config = dict(
    n_kv_head=2,
    d_mlp=640,
    vocab_size=2048,
    norm_place='pre',
    init_std_qkv=0.0197,
    lr=0.00697,
    beta2=0.95,
    warmup_steps=200,
    schedule='wsd',
    train_tokens=245100000,
)
Each number is 128 + 24 x the weight over the matrix's rms, rounded and kept within 0 to 255. Layers, rows and columns count from 0. Numbers have three digits each.

# layer 16 attention key, 128x160, rms 0.186, rows 0-127, columns 80-159
122135127116148160106129137140119112154140140162146143134153126100105129163121120130149125175136139161112126112143118141152087107140131114114115131134107095123127125129136104105121140123135144104106116131134115119118133114110138149123116094
099130125116127100141097119146116154149124118113109062143130153124132135166128144163152099119121121144126118141098128113183157112115139086142112083133130103161130123121154109141139127121120089115134104130116094104134134166127149133153161150
140103105143120143142112115155116120125106149163157162130097135149141125140139108116139132120142122118135133137104121111105097105139127134125134175113149140149147130139079110135137128145124119166117138121110090170156132135111129117125151142
133114140142136128094114099144101138141147170151119088125145129139136127121095131159146111145131149148113121145137100123148162133112133095105131147173147104121140142149112108119132145103114113127151104125144109108145153156172122130128176158
124134125146108090125121109152087135158169108122134078131192103100166131086164131144147105120142129135153086130108124122142136133147109127128120131141124143132145105132127150137127117102075082141171134135141094092094094167139152099099112142
152148139126122127149151103135107119147157164109136162135117121136117108117117116120116137126124155089125118133135135080114099114136120163131086120133125148145110116132164132128128133123143118107120123121111116137099128095109155124128149100
128076066074082128121129151118139122114117128110089146118123102110112144091120139134140173067115115093117121153107153181165162156100133099154095135103116139077146133161129130131149159196094144142112105148145113111097124121172126123144123106
126133131115087128128140126122116134123113070136159133110131134116142158132158145123142123139134114111097149169113119141134106127102130111159115143160131149116170146109112158142153130127095151172130100125134100163113136120134129126123102122
132125103094126123144157144178144111128139109099078142142148134105094124146151161141109135118094155108103158136136115141095126152119118161137122159126132099093121097099135126143106133142102126122153144143122168159168135083138104134151130090
126110160114130129132132108152134135125087150120148091138172159091135122105146185185124107162153109163140117099123134104097090146139157145114174119122110186131121142134105142136119140090087107132130121113149105160140153128125110126129123160
126137149115094115086138143164132127137094118107118117135128140114148124129124160139130125145093139144150125140141116119092099105142166158162131183175109112111118102136106147116128107096131143141137103099146087149127122098168127108103113160
112133116059139149139149135135127137159153084094141124147178145136125082108141120144134144125133128182116110159176103082126149130162090130110162139124091138162101106153133113100158101155151135136097173102078120125145143085108131124140133151
152173106181130094149137126159090090104109125127160088134139180091132108124160091096170128124106150159124137118120118112117110187117111127190149115158126148120131156122126128196170121152079104123130125125135080133101100156149112134172124163
119158122144108146111130180147112085132123122156151109144133134134159107142115100130156134174084142119138124092149128136071116108128140178120159169125144117172127127083118129142102108111134152143104154114153083188118110112119137108101148140
124159146159126119142102143096172138109123133121163095165117117125114118145127118105138116132112121116134127103166138134130121125112118104153134121146128123130139068091101116114173112119148132108138118110115148121125129113125119112092156141
171160081111138118101108129194126080096154120131103161132150136156096162106160094121108112105144125132123133131132120141135118139144088140157113152097177134144119128157134111143125178204142153169158171122109159133131140096109123138147112107
150152087115088154134129115137167161155154124080142145140125093127126147108147154143129122097120144105155167115151153142137148117116101161119156113135172133148128124152104136093109159169098156113129113165097150112161149150127147104142095098
158144138127165126147178093125177147126120126122129155152153164128148106130116141130108089115202115137157090156090164140135102072159150106133069112139124176122133104111125098099086142179099117100149081101169169140096151124084087095130142195
113112133101109150087164183155119095135155096132121115114118100134113104096102107139097184133156135102129110133137128117113158121109143163149158092129134114126075116119161121139147153141147150170168157154109138108174131124122125100101157108
149142153179133122105142090096162149101102140137072097181137177156130162125116169115126123182125088142144103090099118114061111164127128123092131136142106126160130108124122158133123102095143147054073145095142122180089119131104096141092098182
140129089108199154118130151110085119135127149140157116151126106189129151171152125103125129137056108150146146142081141160145121145152113112145121077084095118100147098149159120154063176102164117148159075159136206133117149155149152071129167074
133147129112144127145125095127131090180155135123153128152119152129124163095171099170167094139140130142107126138110136114098104119152133089127145132124126085147135123129131142123089157110127108162104103091121127150145172157079159109122137160
136165142145140094160134137074116146108106131134144123120135151105150100096161127099141107109098142154155128144088134134147143157120123091145159105099096112146145108112126138131115101113095105129159180113189105168109145110127139128115156154
123130102130144062090070154195082077122127126110168099128149151133142144075174128139154128064130127109182148122154149099199123144151110085175144087054145133111155171166121117166080152149140098161141144128160152089116099173151150146151103052
151157148142112168117159117098111210170115180143134084140095095136177143173098136134114146151117140083091125083086104100113157126134119180105161152144118148139140169120127128121168121113119133072077167127107113127102123118127079119098130154
101127100150158174137155147134119130115122116175078198101132139114099094132080140117149125148105176108084156152082139092117096144098141156153111151143156163105135110138112151098102083132134139129107101119130146160132112049114112105105160173
146133129136118159144114148108116106129120114140121077149119170119122122128186111075114147092154105112145129110127112097129097135149103080142143118120132146151120153093117090107157124137134132126172099137155111168151167095137074161162127143
150148108131098123171220103101173133114113132118145143166116152119160108165125124150117097154132130115179147088132105145152140137149155119135127107133112165111118153134106113126129114137109177109072119145114171124117130150099097094121144163
144162130140133156118103132140120151135119104130123152165082148118110114151117142095143099159133114140112118128077126122146171124090119112163125125135137133133129164119138122110154085148091123111111201126094103176097108130094115115096135152
105111110110145166129136142140193149130093118122175109137151155091096145179132129124063151129177097090099105155109132112084085154119078125116123113136108116125094141123147079071129140134132142159098102122069119128142108113147119158143122148
175096121145148139132078092119112157091160108131120147160109051198092144164124120126124133141110117129130122134111147109116135108114136178159122182133174115110125137112106131132142082141116173101126106079117140169126096109104120131100109124
128140170138091169120136149157137157116095150158093131143087114082148134114088136130143096158209125153124084121103122129105108124155136159099117106114137124125131150119128087138157147153124114074148186128162088135112116074105127158105121142
139081144156124137158148131159132125134139112136120128139116145122110155139128125136155168173133085165167099113111141126147149126103149143140133142093153107164063080117107119138129183123148135110145118121136137154124087085103105158158106174
129118137151152153105104131138168138133120098093150115110101122185123139123102138095129095109140082095139188109126109103114146114142101142101102101137117094178133135131156123109118139139128119138141128087129117114100120126126148088129161109
087100096112138133170122137114149127084108135103123152109133095123145133121099096129096152146116108104155152160150104117150125131173128136132157138174112146151180096101101153098133113136171165164157103140162053069163167100160145089142133123
100139120146134103121130162101135150094119099150101107182110139139114141146087157079098134110140126134148119123114180143126136167171161150134145089118136175117166130117131155123112134171134160140079101112148109133105117121184145109101149142
090104134147133140157161063125089107172119116111170133101104165136078124116126145121128126107118145115142146119142148102168113077109095165105138097117125159122164140103120084104138160113130120094152131093110168087123126131157134127122157134
178108113105104126136157144118133089101169136165110155135123106106112128135137093097110103150145133151126153144122115121154148173147144166120141144120154119126118174120115163122168132153115151075142158120127133117115107115156107121145114153
128161147096152112133115140168133139091133066152085168125092162159130131092139101102111118122105110156122117127120079107131114134161131108105149138151114091094095150127115125152087108128133123074183179087163124144139170148177108127153090120
154105151126138138119136155129165133106111155129104110164103155110114125140164119144099114118156114129129184137115096097079117087096126117156101141105143115125084195091120142125194192155167141106072159119118113166133130100122113111149120164
134107115144148114134137079111144120159144114109122129124122115137181169106173140119129148152150169085072101119128107117117126125136082154070144130109127114157118090082119135103130128200145155157120136142135131142097145141155058160132120163
120136137184136073137154093120169130114120103109099182142124110032130178139121127146115119118157104129140116145155143140114105111099147101125143141110161135142153130099122102151140120119106180115140142114135133163142101105153103127136173128
176155132150102113138111100094084160117125121093069141118145155109157133129127167124158127121098149115157130117092100136130116083078114140130112112163164107122134178157108145134135092167161111166141142141141145129122096135152183121117160123
132144148115130120112112107119133132120126093142095144152077157104117138124102158189133157104142111145097130157126119139122142149150111091114153074158117121176163134121167074142096094133183146095136126117115116147103150138142120133112092133
073123142138140107109138106130113139115121123102096144162095155106121131098165147142094138127077092158080140158101120134161150140140132143135122170088098117116098135115119114147096135108138090108127119140093124146142158122122156172099152153
131129164122108160151092140121110122111111100101122101097148118114109111106125105125101102153149148155093135109129089135148093112122190141154112118131118109100118108099129152143119133144052138126141128179149101146133126187097115149096104113
175146150096157130156136091098121119137100125112109081104140161116100114146115120105109141086089101169185086143141133115131106098118111087127148090097086150095134120117125089076100111124166125123139151116139129118126142172140161135136103177
124130117101129131126156134135143148155134142093074148150133136131078109150139128125133177113149085107093145154154175129160113127142176096128102176102110138144165105129114120126177155196107106103093161125142184125150138143146151118159165087
110107174107142126095158075104149148152158103122150138152170185120152136169125122106172124107100127137107120106156072140098125155119153128108143116143120182180118174098120106071162149162162172127151129130096103110120119093124106099098144150
166133151143116110110157157139135144101138068170131147130096084134153162098146120134117099174142102118119132145132097151162115114150162108160154136108112149154170175117137073168113112145122144097156111113181129112114129137084139112124132120
094130129109111096150131141124094139083119100090166104142122105149141097098107123169144146154140127153139106072168113132142115141071099078108104086116131145113095106134180128157104122153166145156115144129157130095125166098091113136112146127
112103127130113133121154194156108077118170109098151131119195093121168143085148128125141216064112093145122120163156171101144150123124096114106114088106133118160128147155112120102158178113144103153144101096166153115165121115140114167134148132
117096122155125119136127099104129097144133149086139114104121140163098109137175090111114123090128149136113106121107081115143138115165103181147095165101126104105141135139161099155137114119101176149148137149110176092167188143171131141176127186
103103114137163148114111149090124088158143089136110152098083143115170149156116140114141193133086142134099098129126124090076148143128161117141124136153134122116145158095123163124134157114146159150113145113158156101141168083124141115138148140
158132136165109146134171185150140102126166150180177175146102150133165170144106133156148085157118132156124147112151091108112120136168119122137124179147104170107107135078155105121082106125129129107128152149126127150089156110147107176079095127
098136128175136131149155140125157151135121132112147111123163111119187136165130089162117171129141159150128137113095111144115104104108154139145076131118131128107133166126119110152148176135148094102129162104119098107137139117135136119117107087
159114149152121150088112090102149131145140088168133121160118127069115167117120104163143181136124118105171067137089091175142134103113120143125124108090099161135109117132141110156166112161152161100125137113111108175136124117100118127127106092
132136127144122146118118133140137110157138107107096069120112131135126153128098152123114120126147134137115131141147138110129156129139125102122116167082139157105132118127098102109149079125098120123122098147104122076082150159125154132137108110
112151104094082133120053173142103126140111126086109154075097110148128145129125100123103127129137117083132154137139124140140146153079140151160158122105121134148091130186117130132163132124092130162162192151085167141161188109089126160128134081
121151119104108116116111112129129111152135097141119090096150139132106164132140120135142151165166170149172147192154072094125140113164164098121123126132135114101126137183118147172095107161123146168137149096121157175125114152071135144131136126
150150099168137122135121139130140141123113101128152146150154096080131145127121135083157135076100120135106095131131090085078101095125100114168093164126077120125101076114115125130098135133155139136120127139131092099122072116123157145128128108
135131118145104112107147104138101158128159111133143135145143117141096106116145082155111160123143130178111116182134100098156165147118143078103168129138173137143155159108121162131096097150083132118173145143166100109131161163152103153103164110
123167119157098106157117170138161089145155140125123124115170165129095108132102105142102121182083105092135132129133087124098123098146146134117110166113101150165118114106127193112152126145124135149124103069164126112109136151106176104110113139
115131100111155127132155106119160099126132128148130162108097129136148129145120118146127108117158107171156123145127140154120109131109103116121145116134143085189191132153122156111140156186137125167143129123128082168108158152178128136097162121
112146125126137129170126127127143150109116139095130140146132119136122155082144114120126165087139157142104090140140137147147122140108132113168095141099115107126205097164119125107139132144133120128162118099123103149143144115128135114128139133
142131144103141135133106111168138099131121140111127103144129162136137175126131148109146162148088136129103150117148170129168105157151147134131153138116094145162193097126168132127102142118086143115116123112111111156109137081155135142148111149
158151114152169107150147113138152162118110098155111126163126152122129113148130144123132105115136105119140121086116099110142142136135131127106131118159151137102102115135137158135166141122132123140130105146124147121129127173111147099127119122
079133145156080135137139143116117106080178154104111144112155120111120108120129141126118118153165113147110123146094128115098132119123129147131161132113149131105126161122106134139146116137152117122119135161110135143131111149126143130104113112
127109122118119100141145111124145095118138155089090117162116143144150141139114092150121117145119165153104163144158138151150076128124157091152167176151118087103147163152124107118163147132117109110126164151126129134108132089165135114106147129
139140136118118115062129113141113142163110138147111118158147126124116112179118130120098112141131120140118147113144135138128146157122119096088126122142152128143097103128131102124129108140086106110115112113121119108124173148111117135093087096
155159140137139109143145125134143150115131122178089114130132123131122141148110121134149126084145116131110090169153107116141122129142121136148108111114103114136130145182138138135142114134143126118125120130131134161130140138149147097116128123
142148099137105090146144122135158123112127115142092107140125130132166089160120132160114126151122123136125129121133142116156111150076154118157173140124112138120120124126141148136141125136153122129130120117116128138121150122128148114148110125
061121121138128134165106111137118095121120142133108142122113145141177159121151154145135089135094132139118135117094127077143111156160136172135116117104133143105142122151150175157133161148128124153136131161105096174125162120135109105147098142
117141136106133165124123099155118140115150127111124116124123169125116172174116142131133154145092126123121129104138150121135111113118159103116139112150098139122107151173123110132122156116110144120123136161134099115099159127124106131131094122
101115132135185166133128146144126119111143119126159137132151150100156136082160091099123130139132133106123120117164146174108142130153138137164119137118153111138120133120125098128117135134102115130133138122117073119156122135141122142092134124
109122127116117160102127143168127154115075140100094101162128153145138096158126140123130127139108112113143128140159164109138138148114112135128114147179150129133121126107156139137092122142093122124098115103143150129099146108101096117149149146
118113076141108147121114120129111144115077155135145141172112131126115180124115129146127150128171132152132124109164100161057132168090125147115121051116182107159132151094135113119123155148128146169113182088117136096103110142132163104087139138
133131144108118156145163152141140110102112101148127083124145121125158127125163128126119124120150106115109109142093119103147118097125115144129102138135103156115130096117121123152167155106157124137089135150120126148110119100126136108145140130
120140125123118125144120122116109133150136098149095130111100124142087143126098132119144145107146131128101146104121177109153157115121144124151102142099124127138161113127121141110167151144067134118160100157130099141171137134108124109129099081
131143109129134161141100115158115117103192137105130140192134130121094139114137150132122147090119140143088063091119112115149166099163124128126140144139154096090157119140136147133102096142114111091133126152111149159158077182139177138132142111
163147112128121123105149177150145106148136095109115149129110143095104134132132161090110136125128117111108110093125129121136133126123177122126118135146123140151142146150208113117121136153136110104139081123132166157114125087189118172112113120
147138134129147081154145105105158144108148112116097133168124188114163129137125089142106113132180133128132060170163175123133112144134119156136123118106124155113113099152094101129104162137132173129107142139200164129126142178142123132133125123
092089175138141109131157110091137157155180137121134156123100128106127145116139139141099124111158119093120154144114158160131138099106117114165147124073159171114138145120117118135097068111135096077103112129143133163117132127140151139106123123
160126134103107105121104097098142151137141107146097132138177117126142113115115130096126130145122127135129123138174090138127157126112110134147140110170147139090062129151088138140121139159164119145109116146137123067117134125070129121133162095
107140135124138121140139124152130113124143111155118097137163108123138095115153157102173125159155093104121115165122160133129143090129133142117138078164133085079102106112138140126144118100115157102125100137167124126099138115114129104179102118
162138114142176110115134120141141097140111087125113162128162093161108153096113127091122106148142179120156160164066120127121144130100156147169107134174132155070085092149132086160105157140117113150133119111091097146122127146136145124088096132
150115117169133085149145155125117170153100147124109156131127141152169140119129095117129130065162117149165106164165154083159100094117093126130152100118132145153137107077119098107119150152100154155116119119162153086143115141169084120096102088
132098111106142147120130132158103121120090154126129128135145136094060085152101141164139129171087097125070128157118122163129146101158140141146128121096113116136102091114145105135133104145167139122108129093142117126090125113136176095121109140
139149119141146126116128163167086156150143082125151066107178125160144179151139157142105144145133115122107173087144114108134128126123135121132184128142123132110065096094136081174122083144088117151087111118156129091114100096086133138139106111
096102130142136140131161117130085095134135152140147107134117131149120091089105105151154112124149151132114128134163139138108115158186145150174135137076094105151154149141165110145116146122123125154143145145122130132106103102133143098142138150
124106115119168118124182133144101107170119148112092113128095110140137128173108126110107122140154074162174140111153125128146150180108127122128114109176136113152099125141151123142115151109140116168122124147141119146144152147122119166116130121
106151097061148118118136132118148119151116149093067174122112118156187136136126140127105150149076101119145118152141126170126191146105133102107147098152110134119118122103121127116172137069072141139125121125112114194078160127083072141130162174
133080092154089118196094141148128150114120170107143145126135143113126151111132107110118119094141168098109142152129086129131089119066160086141173131123113133160171142099119149078139165116119148141125106137096139159136115169120129129196100172
155152132178107142133125121099130088147138090116122121124111132161102135170082138142182124133124129122151151116144133103077140119123108138084138103093154131150119140116175112099124133142109125157126155138132155188122123184137106084149107115
073172104118146143108151114114143119133094123123156084139129100105123129115088105135140098150127130126153181189110086144110123131158108113153112113126133089088144120124106187104122141123144127141107117122096126149154136160090072124135075132
138099122129145133132098080165148089164125111144143147119171141075148173129149095160129184164127113099126123072126129145141105151130117139137135094144083177156143118107113138081118137101105108176161138117162192082106141148107126142134119116
120108108149119143125128102140156136109157157129167105146131144114124119080154166134139131163152141139141166153147123123093145119097140137165100081156089100167115112112071168136095123108119128120140145160134135150086100145086156114144118174
099169139142129074125128153078151129107123124122158082114127126131119147167169118126100092145137138118144124114114154112112154149140168125108149154125133129172119120138125119128050110090094159142164111134126142091118120105084113165146120124
108121099099083132136161173119144101110101135130160121093164116116146156138108172132123117166092124153151154130076140150142166122115131152123135123142099159114150091148115138120166088142100159129112098176138105159131090154125106071098149119
153122133118147130095140094152157083130152153140138116124107115185133112154126129128083122112127150129156140151135096135107172120132162093172085157143120135130129132142151086121125166131107132154155103093100123110145113122143119141123158120
133128103147142099124113081126117124126104129121135120161145173122139127124103130126126098144114114158142118188125119131120093094096123144086139073154129160070158108128100157124122115135141170119106160133145129126116125156087150171142107105
165105135117128142095062125144139124120094120096113127089114163110147131131098086136144130128153141156145137163155134113103132069172150135104143152089133123127108115136097123124103120135052118155094118097116139108103131100148154146098145148
118129150130130132156136104149118133102146116105127147105111144101131116105094138142128118095156156144161135116117154146130118123128146095146112203168151155075103155122137104134128087110039117123136110107134086116109163120165096143124106120
079146152122152134118155130166112082145123131123118140148121126079136114151083125129123119151124105116172075117154103148133130137140140141140171139131090148125127151149129120165157146139122084088128106138123103147170120135110107135150080153
121132112119080136134116123154061114128158111143126118124125098120138123126130106131112152115089113086108132109091159165153139123105128129098140092133107128112112114101147115148101121120169155132156095107120108115161134131101123139125149154
140169105143091134079155121082116118155119122119146132098138106127137146162119123155125144132155136154136115127096121115127127177104123155168126122153132075112091104085131169144137117090077185142114107128095110138106137118131161139111110118
110151143101091123182148139143149140118155101120188107129099123147126148126115117138172111106093157096135112123140132150123109138117148101111149100139125099154146110135118138143093135102126130117108110119131198182098101142143095118143124139
119125148092090148119162137160091169124129141103160119146156133156148171123161169122125105129095113162141106143121109160098125101136102127126125107109086141124142153114115110088145141088104148134122099137164128177121117107085114093128105148
091122159100096155101179148120122158095133138109099127154134106144093142117135105126100162122133104129178105142150133104106132152176155095094110120141168124174149089093101132102151168156150130151126112128089100141137095128075119116131154149
121125105138128135155131111143141119117129184116094122123123118116151127135174134138159151149087124164093105160137117136113153089146144105138110125139146086126124082141116138147103103134133123128125130118160145154124105163139122111144152160
138129130132126137157148117144147145127120155113160162104126093115110175142101131088192127142121158150102099126149129116127128138142150122136112142101139092150101110118144125084135181140155133082110130119095103096128126120104131122143146160
088153147118133119144140165134132122058119105130124132129106139144150120138135114126121136106154097145126112078146156116126169088117114119143139128159129150139160164135166179148145134107130132153144129118100090111165130108117148104135159154
160125110121110145128108118150109089135153150124113158132109134180110134146159139168108106124125123140083102119152107118098144164149097143132165087209159140133122151103148119104125119135142099162145079087136125102118092112111084087126119165
125137087118153137141154145132124110112127151101110145131124125115116101133116157146184132195109149130130145113145085115117087161101132120160177160117118099136145139146102106080135106116142188114098133140137127136128106131123141127095144129
119128165129137131130138117102122109121149096084079139079146135133096088159119136096117143116146175136130140066153109112122118140154137137134114188158091098126125142079182137142141128143131106124140089124134147157109141115134127135160150126
133096141165138091123128171119114135148109121139097117151113156120124127141120139135146130120105109164103138101115138149146127144130135106185117146105157092117104095104139111170122135130183093146145114122151093109127113123103109177078134102
141137094162112095079094151139123083102157107120092121151120162159113125135153113122122117131160166152159192094173091114143101130131123095096139119153091110085166108135111131180087119128117165113119104121145152123140128122152111100175079113
120067096150138185096125133117137123152130145112137114105114119125158163112111149111131114109133140114122121102075121153115096145164182134121083174094123087189172132117160099144125142168112119153113104142167161155106117093093139135152172146
107101104149147143158171125171133170130101144106088094136150124109114100147121101106131124113162115123127125106148144182146136163168105146163160117117161099132127111098147101161141092138157130129108122136087144124138112174103117112131117143
104085141141113141159129163159130156140122144089162120126114134147145130132109155109146100112099147120126123076112087100114133129132136076121118101118162119133112130141117144119119145147155111140143139114158193121111113145128118149143138133
137136119168077104153107114102127176167133136129139135115087091124130125139115159150099112163167124139118117109156110112159120183143140121139097106075161173097144139166115118136156105114123127134150141113122172110149137150120149119178168155
152106143146139109122136136114156157133110176098121118117095089099114154147091089148119141121111152116126146111127128110104147109167142132135179099101098107070114193151092075136153120123086117131121147189109119084122131134152091153165141125
106120122137152136103164112142134159107103071168139085119145131144141088135127089124109089144135098083116080142129120126126113131116128145122102106159120123134138169124096110159122130134081171164190104125115141125116136172129141126090151102
093120124179135136123117143146142161142156145133133117163116141153102180151120140104150119159135130113131120152134177172112116137134098169120094136118129152110146131107131146099132167161124147131116127114148126160098133137133122106098134134
153115103107093111121126137132127102105142155127132161130185142128111153119157140121115120123131128093169132139192123075113105112152157099136070093107082135149135163104128129147120128170091111112110158112118134143111127107175132157087155109
130157106123112116120151101146168101126090155123125138084100121129117124167127131116136126118143099150107122106153151155117126088110140110149158116160112097156139122130151088120137111163141139159112147119137100119107150132114125143106082154
138134157116086124126130114146108134160154113157102116116117109134133108128118139151111095109101111130143143147124138160113116151141148142094158184140106110185146113153101160127175157085138132129152118136137093086096111139128102166110137131
139118119162107112112146122139135134143153098139132129200116135150122114171129112111163124125124120115137113103126120133139116119123136144103095124141162092141040132128081156139139114119122125116073123140121130096140130129117072175165122125